{
  "num_hidden_layers": 16,
  "hidden_size": 64,
  "num_attention_heads": 2,
  "num_key_value_heads": 2,
  "head_dim": 32,
  "intermediate_size": 256,
  "vocab_size": 689,
  "hidden_act": "gelu",
  "norm": "layernorm",
  "norm_place": "pre",
  "norm_eps": 1e-05,
  "positions": "rope",
  "rope_theta": 10000.0,
  "rope_fraction": 0.25,
  "qk_norm": false,
  "attn_scale": 0.177,
  "bias": "qkv",
  "tie_word_embeddings": true,
  "parallel_block": true,
  "init": "normal",
  "init_std_qkv": 0.0187,
  "init_std_o": 0.0,
  "init_std_up": 0.0187,
  "init_std_down": 0.0,
  "optimizer": "muon_variant",
  "learning_rate": 0.00807,
  "lr_mult_o": 4.0,
  "beta1": 0.93,
  "lr_head": 0.00791,
  "max_grad_norm": 1.0,
  "warmup_steps": 200,
  "schedule": "cos",
  "final_lr_fraction": 0.1,
  "batch_tokens": 16384,
  "max_seq_len": 1024,
  "doc_mask": false,
  "train_tokens": 85460000,
  "max_steps": 5217,
  "dataset": "wikipedia_en"
}
Each number is 128 + 32 x the weight over its row's rms, rounded and kept within 0 to 255. Layers, rows and columns count from 0. Numbers have three digits each. The size before them is the row's rms in percent of the matrix's.

# layer 8 attention output (transposed), 64x64, rms 0.305, rows 53-63, columns 32-63
067:127131141124106163180126116141159101107110115115172149115094188164097133147121134148177194105170
082:137155135189161117099159160148123109098158170108149108135128144182064162122122133152144135095117
068:120172141125121145129089090106234171146181116123119135137163126103148122127108108121085137087071
062:112159177164122107170146147118126141110086152141154102100075128070130119141174138163148107131160
063:165106153132062110095182154140173129127148132135158098069131119086119091119154131103101141225145
065:104159145074102088181121153112188126083120112191051106150121182101114116140129142136063141123109
085:129142155154177158152079141097086151159134135130090086133178087105161114094148087075132077115145
080:133088108131107106128175138144096113158098161061138153100123149118093183088153180167139163129141
090:184080128148114073155179110132079163118149166117128112099179177110097147137162131111120193114129
090:134121155151127080105146088169119135063160148142158116114142123207119115114133125105154074142121
088:127153099158104126127093153158125142123189151090139093110198074126166089076197189146124068099090
# layer 8 attention value, 64x64, rms 0.0586, rows 54-63, columns 32-63
094:108083113100149192076124155157152139132099129157105124082123175063130120109176119100128163161168
088:124113100159195109142170145171096092129121155105116129183117131147118140167066176085148036149116
090:148102141090072106046099192165130095143120113090186182107108181122124112140132136106135155134109
085:109130171129162098139062093074107124139157109108147123111227131147152151121099162188166169107116
091:152036149167179126146125104128158129084100137075141148159104085115086144140132097145167110164134
104:169087091112130090149193113141139062100133145150130140085140070156140150184052164117105162178089
102:114205097108123172111119119150114149134189079149141168152079091118169126104207136073156138117101
114:072156182128158148065081124132154170125110115108138143114091114109148040111167129159159143139124
120:112061130119084178121099150101112129111119155113087138127138129121147065146159082188092158135161
108:126103103091146110134111141134124152154075110134119123103118078127143158140093080125076195165132
# layer 8 MLP up, 256x64, rms 0.215, rows 0-194, columns 32-63
099:164126195118177114136152165179154073151102104096135126183154090128045162165119068174079116113148
111:115137061125178151094126136164069150091099091155115141130100106136144090108105196141137144134097
099:086070122099139111162134102161185079152155175110192151098082126083197145111111102144091130127167
099:164090154112127142140131143094080158105150133104065145187102102142155127103160138122144096119135
095:132146129155137109157069160127090144110192152124141071149168156106090150211127202152159094129135
107:177119119121166180148103092164177135142172074119139129154119084086166085140115112105104086136154
101:189113116129122185078109117135147096162158147043197148157176127118135187115150106111118138137129
102:116153128101177168155157114184177107091088151105115121155095151142184112165154140127083152070167
111:100153165172161103118088163178148179167066082178110116130088107092154112092099099136151095069076
107:086113074069109136133116109142101148116094153117145053054115160143178119079121199127076143174141
091:114132092146125157198073103101108175115085113099117164119097125203131155128099120173088136115118
097:173124129080105122108152127126117091175101091173105146102052056128167080205095161144095163189129
085:108121151129185095159160122123137142134151136090102094110113130009107089114074157133201168142143
091:141142126117113119123154096164128132188107128084113139132107136142102228090178164125148105135113
111:170158121117095131118122161113094164174097205074141141152094112126059107075151125131223115100118
102:156127125165147090173138092137165154128157155155138131132122094121078091130040104133151165147070
106:159111105091174097084101113146189099092147122133128113101126102106185168155114128201068149143106
101:096154156118170125126121138167141132140139119087194230134102061107147126129149120110077122099121
107:164181116157137149141165132097099114140186138162105132102155115110081104104159185095172129102120
094:102150084070125182118125174115106136120142098068192188189171081090142158126121162092085122087116
093:066169146136172105140161118196122097130104134098128205144130099170129110091072146151085118140100
091:142116152155160121118121151146131136130133134082129139160172111100145171131155150112140127105175
088:130187105132118118148117090101109132138145072146132141128153127199123186113064134102107128130163
104:075147136192062152124096130150089176101158153127131079089209088148177153095142116153099142102128
097:083139108147144162109126122103091145100130065155102176143128116027171069145201127155181100104097
102:083142102165145150115140172152083159129160089074180156102209101135115126061137109077194114141130
085:181115134103072098158133168142135102113119111125162087090115134101146135182158111146125144137133
102:125129143126159185117096170136154101119154109166109151201121127043153089103113151108109121126099
106:154127159139118165136119157050075194142066092082137169137137083126137157137133077128138077116107
105:111080147175122151149150135178139101111132104103129111168138144120204136107143126150107085078105
107:093107116115163103140091170143155159110156051122140171086167108138205141168099144120100133118139
090:130144132134122074102106179151138141156172118083147148165149159126085105118144151044138096172090
094:091148139133112119189045136101149155175122130118161102163115093103085122074198143148183119094165
092:189055108111116177155141106199152140177110101094107129202117119100119128140119111123108100128090
090:137135081135095147151175174132174059151109180108151130113112162118153120231134155130102128126120
093:088109123117188082170197096115149124100192176105139082136169148098105093137129118122140120182140
091:169109130142090117138065111132179119234155112156027174125112138130145082160133135169152129124113
100:107134084154115078112119145181165114183141084135119164138147100155143137092140118113150176150098
107:147138123125107132135079186123121113099193151122169164193069085090080091154119182113135129128123
098:139151151148127138123113114141112167151095123154089131157148056126095145030168144150144110113201
122:119150126128108144201052097134149105093102115155165073108120086153122162078110108087123131117080
106:118125144168137155134078129051106145140130135109126105138133082193099154129125119124084101101172
103:142127106079115176133109143072101155152131141196139124180106098110150188194149070120144109111102
093:109125101116127103158140166167113121196145075097132140043096161135120089159160164142126086178127
095:116156114204081152177139165151144097145093140108115113108092080133121170129103177094173133119116
092:122139142109057161179172161129148190111170135058108094076142120130095099120150126085099187094101
111:139124187090126142097156159159132118162155113108145149094147126129177133166161165131035106068126
083:074171156081187131120156169116161117163079152094152086117121136090130116154113141136050125138179
117:164130147106150130119122178092117130204097067123114170139208087108123137094129082088167133109136
085:095139082179105088151161116140122131123131080115167134194148088156186153128096107105062178111124
094:109162120180051132134080125146096116185154165131193163117117141120079147147025139142130125130146
110:164161136140102121114160092112108085155154123084098101092120132130161135084132160099156083094108
093:151127120182139126116076113146152162145096103135075160111187100145141134156168164122132155157116
105:151126108181125138101111069170181139088135094112075135071139093089158071097125137166157184129148
088:127099078107184116095157059172148136166110123103137087149194166162033137130180132142101112132175
102:146109147125137139149120161145214077088108113135132075145145133134164110221119090159119144163156
096:120157136115124121208143145099121144163114104139079134081061137076149093165156094147171069169145
097:124140135167123102164141083203138171150078147051079097146150151119068078121144143128121144171165
117:095139164172146188182118178071062054102163122137152116132179125139115158128136147136098132105105
105:121119137156154107134114072189118081197071137100165072143106161084118138099179150156108139152118
091:149116152174140111132084131157069167117043145109134117082093160114160135103153133095120160099129
093:065104136187130105157067088144155127147168181121158131175171113118161074127134165181129148100146
101:095165168148140083141131111229136101140085132128093130099115144089165114080174057104120100196142
095:139145100163117121122110145174087120146148125129131088105139144085096128061084098123051148179133
116:107145105169099121082138132176172163137121065115143125119151106107096121130083147116154122187188
102:163090084134090107119174150182206124148166115142117165103116072065116167122141110125114080220107
101:117179090059092134118133112187148157139105134096145188100136160044189178124134168115163161164128
098:134150137093155156157075112204123097172109149145078111131127136074090155162144116168118129145083
113:101184118091156099150142119063122151140154108122092137095104123168158026158145116087165167133136
103:138098099117111139148118077109184158165127175095089132048151115139166142112122120097085125161115
107:077145144104079133083111108109144193140146136114128110111081149101114177107148149106121171060130
081:095141133198112086106127136102122122165118128087148171102122200172167127115136071149117180189144
093:179092093122128135067149131172092155174074171059127114185073124168120119136152191117138067153114
086:112123127101147151140105149146171156112132150181125108145122101114110151168165141102067072054128
099:155162191124102084113104129136045169151124103144074126083149100114135175147103143159153116163143
083:105118144120164144120095128079079152146080123112119092154077151140102101139132195174128147103105
109:090145122099152133158178130142123108140086111133119137102116109103108177119168187132105088184170
094:189095149164126146143139120135151209145104121143135105186122081074117092172150093167067164114084
109:145175174174054138132103150077155080154138176167132122070109169043122152110147136101070114122157
105:131134116121194116184141091136169159145105172124095146190105106142092097094146158162182141111105
106:119162164141174113104103183216177129173084084139139147054133110056115111131141125098095113112125
086:170151144123091095161176092159148129124166158086070110130081138152085154145104154124135154151107
116:191136090115066169147107133106126076105149157202139123117144146070114068130142086148096159138129
091:126127158160086101106122125125133112133167139102146060141153112168216169106112126103093096082106
099:156079130112171151086145111181109123153076135069146101115158105203113221090155145097099136141126
108:150114164094127194122110123091191139159136108122110165085115044138164104096102104143075186120116
101:180062129164198165099085177120101139111111108132154124136189121136112145155161129112154116098113
100:106159127126133145197164154138163108072171122135149144207107107163119096200142162141111090146136
098:173158132116189113137129139156108129133155112186132118191176091164131117112100135101133139085134
100:148120068091119116146135173217134128111085105135154065121192074109121141116110112153080077171141
089:135145110115124119125040194150101164164105192092168157142107122097145163109173129173124121089069
092:083092072133141124158132126206118137170147099161119156135114113107152190116114180120087146121122
104:105174074121152096185114125105130077141091155102121091157159155146067087087090070170140070090128
105:075093134159166105126093113150158136125166130069173132082154083139099077095125179106095112145105
109:057102149100145194116183087079120165143149156106102143168163128130136161140123111146132140117154
121:167118105122125149145097171083116158080139069196125153128141066114142109178119156128113127166088
105:156085119101134184158139094121189152140181093114134125136088088120151129108119104085140143098150
102:101126092082149123051108096114174154137145083159119158102075102118188105159133104196111141151135
098:142118104094151150112091159212170168126146109123172138086072128110119153088132168087104074195120
101:138128153108187121091092151103153155150089144094126101152106077114111137151163053096162147130124
095:133181138123108118092130122145129165176089162126154119120194101064157104084165135153117151092160
094:088174151133147148193147047094147133096113162185140120178149121114167099160114124071095138128117
117:064152134150143106133170111158173161133122219071172139153102142085121116072168107093104094114106
103:121120116139137123123064190184147118141081094125102193130117134091088131138109148108190142149107
094:125175096130099087128123146115130138109170125122097097163151092149101123125125169164110088198156
101:120128094120161149155073127133094090096074149114110175158145097156097086102105163114138129133147
106:113111136114118200162128103090104090100100209125069114104157150098108151126097134146107124133125
102:075122123149139154120118105128125168087060169068148092070133143098124192169122131138141118119135
099:160092027089148149174047155125097099157147119156148106118141107138161182149199076130129149145151
102:117153101177117159116102103158105156121209095145116090127165075117133080180109096112108087150123
100:083043099144130129177121128109154137116102163092180179103111128092147142128121162090136202099078
097:141120091219126118117135167157062115125097089169119143156151066171124165154136160093156155121103
092:141126148091111127075128133096122096122109096107145158103179078136202128164109182153120100109173
103:138169098164132108157099131149219140075108118147132166118112120183085167133125090142084133123033
100:111106114182205135152124107075156112099054135125066145163103144132099133166128071148113184113159
098:083132131114167199153124068057149156126137096134107129195125129111139147162146078125076150096119
091:065157098090145122120125051111090172068143084147138164131136114099143130109084144076072141148158
095:145167144160087136146160138179169104173074108111071041143145142145102136122154120119060130137110
092:143172136153153085129121163150106130108123148067134142153127156187133098153141195171122102161061
087:185144119125120123179072096151117109129096051170174123204175168108108185153098088103112086115103
107:118197163080125097088149124160111129180147093083095151185142092157117136117151082105148130104116
107:161163128108163076098064106128147189165134140119194118178128148095145141098114116122041193106129
102:193102109120122150175195087174153126138128092146167131123125044132152167122162118117130111184135
092:164136130156159105146109201110084161095145170114107110099177092146065135070133137105107106146098
102:141117096077177096115132144122158140135069084153220140077137069120122173161151155125114111194135
098:108098127132154145083166097102189156127152157151132132079184119033181170161118112157123160099124
099:166172105136120132135121131095146157168170212054150140167149100055102123084153194171167127133082
090:151106121130092121147138135092108144067137149121165096184167139120180116118182096147131138086138
106:134195128131085125153148147095113088111065110100088135118164074083178164143119134138149109117082
108:127146099184181134156103073162158111109115090155068129168172181131136090152134105120096136102073
097:074089113139222155168142112128141150113150161182138114110167116128135069077127158134146136118136
088:155121138155089100164148100158080125159191086127121166173074135132097150086177188095132148138085
098:125087124176193077186106124135147194061110090071151142121195121117146193090087095169086077137124
098:097157139128178139101125099079170126105168132131159162089105124106169121165159181069036142103157
101:138123079141113118098125096169118124143153090117119074133127134185097207073125175148086137136108
095:186115052156114132123113088186160107107152126141098145172106091145107182127114105107112176142123
106:208142149112094059147103113177144161069178109109156132074076105141159142130080180145056102124134
106:154170141121143102160098129157159139177143120129133118119089128089156106091146074160151142174144
098:103177091131124162165115116140158109182129076169093121159093119122161168134098120140078160104133
100:075098154134121186084113090127192196167073148139153084097126078135087118109124116155106122117153
102:130099081122142131163077163158148155107129153179123114101096159111213159122152173197125093094071
109:100086118065156132135134102122140155178078086145160131074114157142180118138144120160133184102124
107:133167200127086099173142175157151099156097138159137084110101141110120095129134169158144095104130
100:113132116137177116132198117161183109146102069135138132172138116085156161080136145080124126177090
094:196173137197132121114123120110126173104120154121139084128118061175064129159177107097134115097117
108:137126141098120106148132124123140197153083143118105131157157138149130129161144133117133169128138
089:053114170119127145139069148121139186132168110117163139114107151166119150184169157089130105167085
097:127095113155111121187101170221133071160148158091161133148098100108077126087121137166080147140094
092:147145085102123074113144164046100118166139163141134124140172133071135154168122130151071151109087
093:140103064088127132069147177197132106164174141103152135140149106094088086164141156149127127150133
095:143167046135088172110165122125161182133130189104125149130116064143098129103129138144158143170165
109:092153137118126105062165128139148182101094123099116119136089097083113104132189222087120156156157
110:140101147094065143086109098079163128157139182079099101079108084128156136111118097096142083116106
095:149131089124081170076167121093083092229125119135154172163131131112118091157114093149110163138137
111:132171118129166079112120068079120135137138158148105119178070110135127152074095122099150142150135
098:133088108125175129119112137143078129134126138132112141142101135059138154072134107069094074158109
099:167191167160149099154107138101136165145116093148146110122158112080109141127163087156103144110123
086:103095181097176120169096105144044176103132134113094186134124065130123159113207103122068144168144
094:096130092110205143117090108169224150113132104171136202146171122120170125073100111121121148079123
098:168162132185152110137145077163198110122093120165166098154132077164107070103125091156134145150069
097:118122177116109088158081167112129180129136064105129147111145103114143091117141177151081092108106
094:153161176081131123105095139115163115085092101175125074132151133120112145180115119188144128126107
113:102138144101083182137150142130144185135134149122139124082145133102120107125128096141177101154165
109:164145140132182116107133102061083173108081168095157144165114096139092169137109128157059133078156
107:091185045219114112128101160121140154107151090141121110105112114089198167128102098166143124093113
102:084177132151126157147082182130106161119084148091116122132074077151145139125117132164124153105194
101:144131099152155103176127136164101155112170196063085111118123119106111164102124139137065145141102
091:164155137093168132175118104142131130103122181099026088120119112096160138067158115073122130136135
108:143119086158183135159081117093142145085142130126114138162131138145080147126147083134089154091091
102:148129095169143135142084178080155122154137158083154099132179135110112177128104096114109088180101
111:118116088170122137175076113144133134139155112116114108147126069074118197155112071069140108203153
105:158114165138132203135078098149142106146091128130072074086180110110090167145131102137145124112117
100:111142090101143123163101131150126181084169117118091117169101100205192183099115112138054128109151
103:156126104135115105155179153154135125137142084156134094133183084187131094097134119064062140198109
104:138150113150139111129094175129111098133153137126111158083158103187135064102170104185089098168166
101:141150176134124096167138126123086155159055100141103091118075134160081130149156121127128165138135
100:097153135077134216046107155085158098173133113185144100114143109108139114116160084134100137095176
109:102046131116119128174148169101134146156137110102120103127178117113105164075143168084077095137175
091:151099154157176143160100114122143102175073185102140110142106131129112083131100167104194182184145
099:124205119158139133133111126069114114109175168119116128135216145070158072166087105138153115086167
108:151147132131120115127123142165111137170127103120121100138153076140148122149175069105146160082111
113:166153099098141088117163125184104144112134116166114098105143084091127116130126173144070129143168
116:157075060134138117122123161133144153145189107114137125101145118084144163109108186108088047122107
001:124159157137199167084125128115126150106050130134142138159122150194089157092151127149120156065195
103:128138114108146126165157102183130152177127127109187128147081146126160161140144087106148074112141
095:186128122108147177122176133177126110105111092137144158086135127125136108216119171125141160152168
089:090127108132149152122120163087128132202115140190194062095145178101152164136099152130045065143119
103:096124156087119182134066141094129151149147159102108184107142072141145118162105086089079146060161
112:164053113136140119136119110171131075155160098086180138132119071119173139144080158096173144177108
104:126128056111066093134105056170138142105094154097124099128138149085197147064153115107070120105113
098:155091138105168078141096149176103100183156130098101160156167103133192108107161105129157119157120
087:161173101136144115190108112158081106147149164118124101101128180087141108130107122100128111156093
103:137109143109157093114145203156136122148167137184160134086124115111103162136169089142189127154122
099:124146124074141140129108157124176115110099119098165136123105149170081141144160120111147096133141
105:174089110120159150163147143143134149124021111095162148110083112112057108095136158160118095145166
# layer 8 MLP down (transposed), 256x64, rms 0.049, rows 0-194, columns 32-63
114:124105085098047147157140028125111160150167155133126124151107135144170113152138136109171117110095
097:144177125089138142094147081101146115176179164093141126101122106144120167102104114073167048162109
085:063080123174133145118144140131148154111139128133200088107087108162071161132087129083174188093120
094:138118167081138087131116203145144165094113146144095170151123164100120096110084126142110044138140
101:116109087100121121099127123159136175165113161121130138129107119173159176047133145131066126107122
092:171144132131130152117123073142162201138098043068171120151147139122125126126088143145180139140102
101:130144142149140087160185162110135126132083141124070142161102140139144069073133171109165115146131
092:110115147141108156111081122112110162181182124115104145174143161129095174171136086133164085078145
114:125083107145134147106131097145138155118152092197144088113100099137138108187134136152177087107125
102:138137110068183085081152078150162148129144148141176082163176178172107075115067094156166114107113
103:122119143117085109151159154149193128108148112099162062116098156094088120077115106159103163149117
094:184224116141081146129126149138132122089169100141126118122145131150140138120118102133083168147117
101:103115131165176113134101133137152162074093151128110148104090102146083160085105067208167149123144
103:150134165163181141132093086101137105129145173151114138096116168117113060135109097151170124044098
101:130150131129103134180125121109174129120133183153109104132092150109100155153146118092173176101114
104:131106132126145129171036160154238153146100104160116125083139155103090149068084152116162125113163
102:114138108134096105115183150181117159111158106129130187132116138122159111091201147080198137121145
087:185167169107107114153121087106061100148142153176080083107136099163163131110092129157067081143121
097:129124122137143145122175131086139116074056094144201116095125135117140146193143087126087127156157
089:187176147125135153090144114117157079133129115171116112088086058212132100123129051111112129134136
100:171134100109172154080109140117086155175086127161155143157098142142111163151149087129171129133176
098:124169106100141070202214144166116096112134134142124114090079155202112082105113125149130085133104
097:079154094110166160107160188122131150080107094153155206052108182070101108128161143144125072181113
111:076169166118185170074150115156156136156093101193092154145132191135130112160100114127106149151148
089:094128176165085109189134114128157098150152112080118153122077055134142133117174147137087123044125
111:160143058161134151173099164131134140113199110097177197092075122133108196149098161110141082118087
101:127166076143129139111124074111101146132167136144083155109106126175117153129150144104188072143135
096:137114150133101125165141129146161088130080144172127072077190173110177091097144112137130116139116
092:120133081043120149156134070132198123115170155123125171077118161111155097182089141144136122179092
090:139117192104148188146123136119109194135132068153126135105060124152163106151139083115122126136097
098:097134149177102127125114070097112133119139122158078142133118163145114135110100125133159069127155
086:085144157125144134128163148140142159081140110157082138150143109166165161121198084156082108086148
106:169163102091142091065144111118123138134163126116157160123085217126086151175102125181122111173117
091:137125159124085182100116143191119096098156175124168059130085160147158094114148106104133126135133
084:101180115129094120145117100184149207129161095124085148090088138140095165147157085139196113099121
093:127131197117117095076107086167167085160126153168101182107157151156070193079105102165133104145145
095:090160130140180094073172149150114105149100129114193090096078166159059108083086111109134093129181
099:117092114143182098115087121106140140119131148178142102087126110065066201088165117110111119097121
089:111126138133157155128153100103155116104098131115108048079171166173160133121167072085130122138114
096:155125131103131083141204171171079151044120069103084070132124174126150136180118102156091143096092
114:139155061168112141178107101119148139143122100129113114094168098147130087097171080158143102114147
095:136135110200116118111128131062176111101101127131083130148160142107060121148137137101105122101146
102:189179139130150112159106137114115111142102220139139172063069090173168117178084100100123129139160
090:135111114160144082120198063086098129130134121148126161178093148132167175123086144135110163054113
073:144134120098127135095124161117164134157153078136139112115125131133102116167176146092108141060143
103:163120096131147132054099166134111120149093188133079114097128123126151140166164111096218176091081
109:140067081138163111194110128168135143106128162103091163063152167110091169113069147136078147123119
075:159126134126109072189088107116101077146127176158121137131105088126135168123090123104099097153095
103:115108120110088101132117121171122091129129180154070171157192103153153074129077092103099154176180
089:157130109099113120096089107094121110120131154151115092132068080064114105080144173129196114178104
093:101086076123156118175178124195162210093121079126120140104142116126160077134117125142092119153152
111:119118094170208179101104113132080122180103058173166120147103114090125151100171136093090145136105
103:171158109145145136156058097133144190147084078141121123129127088144129128152122176139128164177145
110:112122187162111076110117089097162159151058143134097151178128169128162121119092121118151089181145
107:213168134131112173136117120102114133116154166168158162088060145126106100138108085095144120095123
103:119167144130198102151111125059140198168125082137112128094062119080092174103167188152121113144120
087:142051116145149139168132089095125151099128157105184133124140136114059097084094135116113182143108
096:109158169110142171121137077093117159119127137089079151147082147147175160148188053140084150111137
105:110099099082128137146180131110090104115132173084129075153144155169119151177130081170080125117197
088:103137190129123132118130152149099094123097105119102156163172151096132138086127158085133101087182
093:132139125120096129075097144123129158109130046159181160124107117075193176125115096165119129137090
097:085179141086087109110096134115112156169122150138150140068112134096154105141152107218145098195169
100:098087107111129135152071101084139125077188123205079182124140089150135154167107112097136143184088
112:119115165110071126127126138137107134179195083117078160086154159141140106104086092165152125099185
099:213125139136128144138133142133079141202065111200139125151077108140046155150193144135154113059103
088:146119174185092153090103105133055127109091104142072094158135180068143183115177084140142141085152
084:161111077183124153163141140119097091150143109129139045156137134123107155116119093151123151126131
092:138150191107132064119131110141176123147109089100129109112183138127118177135161107153128120136074
093:101161136130118178123090218152100155149120098168097034131127103083140156135151142151086088086094
097:208083124151125156131172135199145059103100186118167125094062130105084129118118125114135139105110
092:174146158147132123140080127158101189095092099174115138138122130072159027152133116141102164140102
108:084119162138158112154082179157149132119143110116138151113117143135114103098108142079094134102088
097:141126162099142153166091145117114110062158093196117061146133154106171099133114134143108155080156
081:119133228107133143154106159167076128121106119074165159155085128044110062107131145170089123193096
111:155132105112144154080161159134180145147145171106111096142147126125119181099113058136091187154161
105:160162128129147120101159113158124175139130077096152164139097169105141138073174121127120153097106
099:123155102155182095135110094113104134152066146139193160095086184123184133099140117110119106090133
110:073159209091123170159174162179150090157129105121154120111106129138132090045110140131147138163170
115:167064112127165090088113142111121136107129106110132109098154107147115138151072144164139160141150
099:162155157131073131145175096122114116199112116162178127073084142129065159171062164127159111116140
110:107163073101081142134115171091105086178202183095116119063111089192172132124121156121105111091097
109:068203128152129109119131122111089126117109063195117140062139139136160135188122072115129115102156
100:134190122164106146149125097121133136129139098169084109113119153070164099152107140101117073152123
104:087125142118140116092139128109101155112108090137065122158048118123081089135160130152165092244171
088:116142153165101105069180131131103115135101106134136096099116135071087140104078172104129191107145
094:131143153127152149125111160126126109120152165109097086139109075120096119126167156102190159174140
105:199098137119146152166155164155107170108133124163152076078110079143154126132090126160140143081110
108:160147106115082118136118119154105125206067116075084136085171114166051182104170119125112160116118
096:125120121103164142113197138119110168092140178166112077133066128103185119152148135142132187131156
091:134096120178141136113086142095182175162138106097118144127089093120188114163142062141140131149074
100:069148185113169090102142127136130070122130125188125108136124135136164143165103105100118182165141
097:126159198121090138058174089050134087177149124120112149101164131183111148133092143139130125090076
103:148107079140173159146133163100125136107107145118054059152157123117072140143182097095153187170142
105:151132108111149184116137142116133104054146151133199149097136107091080089131157159100133162154120
122:074092093114102145146183156117106163122086146136131078094144154054093129102128189136111123150113
114:142078122146119191137107135146117117133106128141193124145172130153121133124118108085051170097063
089:090123126148148150129143092122154112191109123107098189177111088125093093084130060112109117203156
097:167138075121090127177138121131081081110125132145093101123111129070151182151115140108146075121109
102:132119127161108158131115113099113128091159088157106069095123155117126144179113128163177128105131
098:106147072066089146154139093156133183140144107142134045162153095111119145149117134126166103154101
095:158176082148133121143073121130155046115130108162078153114146157187066101163151150066156159123092
096:156171103132150153098158134079113103125177180186116141175133114122126101088120175147116095087169
106:149158156136106116157107127140120108113111122181148088146157102146147185150127125072134127172065
100:072072146121164144146135159122126092109073093150199106135148114103122170080126164109157113146142
097:113109153102177101118122066153084115113084095118178111163113157125126099187102110059150161142164
095:146087127163099123072201099137110165207101151126136093167120122151057152141142123150144119124139
113:124131104164161143121101154151146165119124108135131210088146113138036128146135123122087055128099
098:165127086153165174097106107160163156199104116146069145120167128108097159122121107144119193149114
097:123165142128146112136145157069112123169139101131104116189172106102079163111097184165076086080094
100:128121084118073160176184089177153110173106104165132155138108094134154138169128106109107147161110
108:102171119155066170132152196155164099177109094167103099140098127124117073095129123153165133146082
090:147125134087112135168130153126196143053135163144162044092149136130085154152095135145046121100139
108:136109116099144099093098121186126127095161104144114187157149141117140146070115132112172063157142
088:091133143125116101128135137101075101149153182084089103128212156103145083141133138115158177137176
092:124127112123126140063060165159163130165161114104106070121115125174100133139140127083138073101155
100:086187107096129135106138167131162064178127145167070138132112112136111123118127147091083135109139
094:133172118167174121091062159154158118122117124112189115120145131106051154075109150102131113101125
100:134206170098165118139139117112168155112143109101124095098116127078132122135155160079118158113118
097:125165149110097144069161102103141094135104104161101183068116108078161182112141108113168168136118
093:111114090034099137088156175147111095194146107144147080104114098184152179089139070096168114187121
106:077114161074160108128155075139082144106135207105135119098170128157121134103132116134093140130150
100:203132095125143144051085161115125145128057112140179157147199133151070106139103159101126108127138
103:147105091087150144117135117090097069112187119153116125137122077095181124122120128095204114120149
088:119141161113120097129125097119211173182081108111127146178137113046193077169076095152127145081132
091:097117142109151183161133079058143124156142094159118163140105144125105088050103115105149165136190
091:084170157088136119123118157150113118219096128130136081158197120140107127129090114118084112144179
115:110108116126162120079164141185128128113105111110124117109132138157050174119141153093153106145197
110:121134145102093167096123160159108098134135147160117089073107156114115110079146164122149060142125
109:114158172113108089081146115148057113151111121135110146169156121135172110173154137120126158111065
094:078118062093170141173160166134147145158163147092101125119148129137184168165125133078126135142106
096:186100137122096200157168081101141117090123142149185134140102092154072101101114161118144090161137
103:106112114127115203079153113057178119130140106148127126125146130133139155110118094123127107100149
085:087133059112158136150066159169091131141149091099139175113143149118111081121143086131122070169119
093:108145133133144141140141132124083129122146154174112047127129130119132174077090104118087139133124
114:125136153116079090157104171138162112111141106138145171029113120183185143130096121135058173098135
131:111155182085191130140211139122148119102160138131175094146103183089144060082117166139175104127166
113:091123122161104130167133139095156089159106129135109155108118151092111081082115092144147140135116
092:146130169084103121130160108062150097138138163106141095123106118108122111152149077123141141110157
096:133123121145156044093114112101103164190134109145104096080162132179120151120116129171153110058125
099:160095121193120129172097104141105117131110166061155077144166127115130133114125190163083118103065
100:175148127115176098182161139080115146113120206089121127149108083143098094100172110079145102095135
097:149086178130148078154155121121128141117164155091079096120129090139125108050086116149144080141208
100:156061103139169122128117154109122133117139125100148126140123097145150125125152099077204129140061
097:091179196141127097070090100080148075103111117124126097066170103072153132115102160162164127132103
097:067114117107138192137132106110109072169082105117081130119088199125149142154112143167169149090067
103:116099143098145168139172145142092163174111090159174131119108149101170066089100069136085163149137
096:146086078097230094121135120149139114129094189131105085169128125137152115117116100183123133134141
099:125125131142154119117116082051103112111116143150072106150142126149184120171150112141088169097111
100:149069107123074139105139138090072143126136183121156061123109165162089172139159132155113127155114
094:079139130121104190136110097106187157125132149193146148123123173129073128110099089086141198089169
100:171145161115128145132160139091096130113159077100069094189146141160145084146142127099211065109140
108:092136130142136122117132162198140168128133096071104143092124053142086142166160159143063165123137
114:159100117194144086117082108142151098128071139179202135132130145101057169172125185117147085112148
106:125169076143150098162118046121136182104102133106122109178111152114138123083163159140144154105153
098:131129127170128109163144128121136138169146039186069128178164102121166117148127113079140160157140
103:071155120164158184098132146172154124087110095166128187131152122123121112160174176105130139072176
111:104183127145115164078129148102155087077116178065115123139118176114139129104112140105159123123123
096:114111147063129157138100159154140070131190133191092170095113090045090132104179125104137134178141
095:106091147176104096139145120091102154124187127135117090154152062144052149175136135054129123152088
085:123144142108171122167161129095175158143165116144079123124138081074138129088130182118104130136149
097:119103118147156113136100119123176130117068150159134029146174098158095145123038124112159115148179
109:096088121168121140171168121099079158147106153130183179130126149169142104135141153118105117130102
108:190156098107154106151115109101145120123118109147109187121118173037152115177123132113115103157140
099:117060120138143133153129106151126132110113123139091105205147163118129132217173091135125132090078
116:091117086215181106110149144157159169128123086163105120101122112039144083176120162139134116156118
111:147112082121093098115148141167146095093118117143132144128135124141187137140163150112121110181092
094:078180205117108050126168089139111147144084088146150148167093166138089098141157106145157115116127
110:106093167164069105155116130114087183135125126111150079089123128207170088139120116177114140128140
092:109144132148061140095146119132138119159112162078130104094125152164100066104152116139137142075113
105:126151127102195086069132080121089155139100068134186073134150146099142103136156146154161118180129
098:141148138132103188196157120078121085115128146096131055106109136154075111096140123147170141116097
104:118119155119086147107059156105156115172147114182141169089113068086173150137114137135162090101144
108:110073141143163108127157114134134103135090123148160139110124136057061130124077160171116086213139
083:147096135173102126135099111167140134174152128173108147077101152089154114127078135141083160140099
098:090078162090074095142167151047146119082109183138157117149142162104116086117183106119127109095120
091:096113110149140131090103110138194148156085096097173106107153112106167174138139183167148201147108
116:142125113140110085184149151131102152144135119093089172100094161081109140118122163056147098096129
128:144083149159113144108150118102159166143201094124164129121114130065128119111104104155163065142137
092:177125103204119164116100153140110101151175097144132170154114073155161117087115099135162160092125
108:119137144179143061078148128170163108105165139123115070110171126117155062104141114175137157167120
125:188096129087138200133130121122167114171067139089096100105092118178131178115093066095155117104143
104:080138055126207142136148151109105133104102157093160140096118143113093092133136104123106108176157
113:165149142151155135092119163125126119182108114117132123154108134147098128101066153148114145155083
000:103103087089094096092103101103097093103094097104092095101101101089094097094093097096094089092102
108:117107208134135133112118145064153105125130167121174114177109155176076106113082134171140134152110
084:131161088089109140171190154131174136126203134175169192128123183130138073091108143103131132092119
109:111076118101094137138194178119125093187139168177158158110113124142102158083131146115185123175149
095:125156112109094092177161151149156086117091094144128099142160101189175084157177131149182140094139
096:157155116150160120145060193104092114063151179107095140110190160105149082073138135143087099079098
089:108120139143150136193133133048169124113093118159140155119142120086098063205136147126195163072129
118:078112130132114164120141167071122138046148197168119076124110142141083139103076154131125108123160
099:134114110126096124055129165109103162142111053143175165203144108176106140102100115158187116175145
110:046106146167179121090119057142127146139119151117131128159067136104095130134113151117101190108135
093:121105156148133129070091128136131202134132088147153176178134083166095164105113172134089170148136
105:099062140128124155148105157100126129130097199157133116111166108149064182153104123108074137167148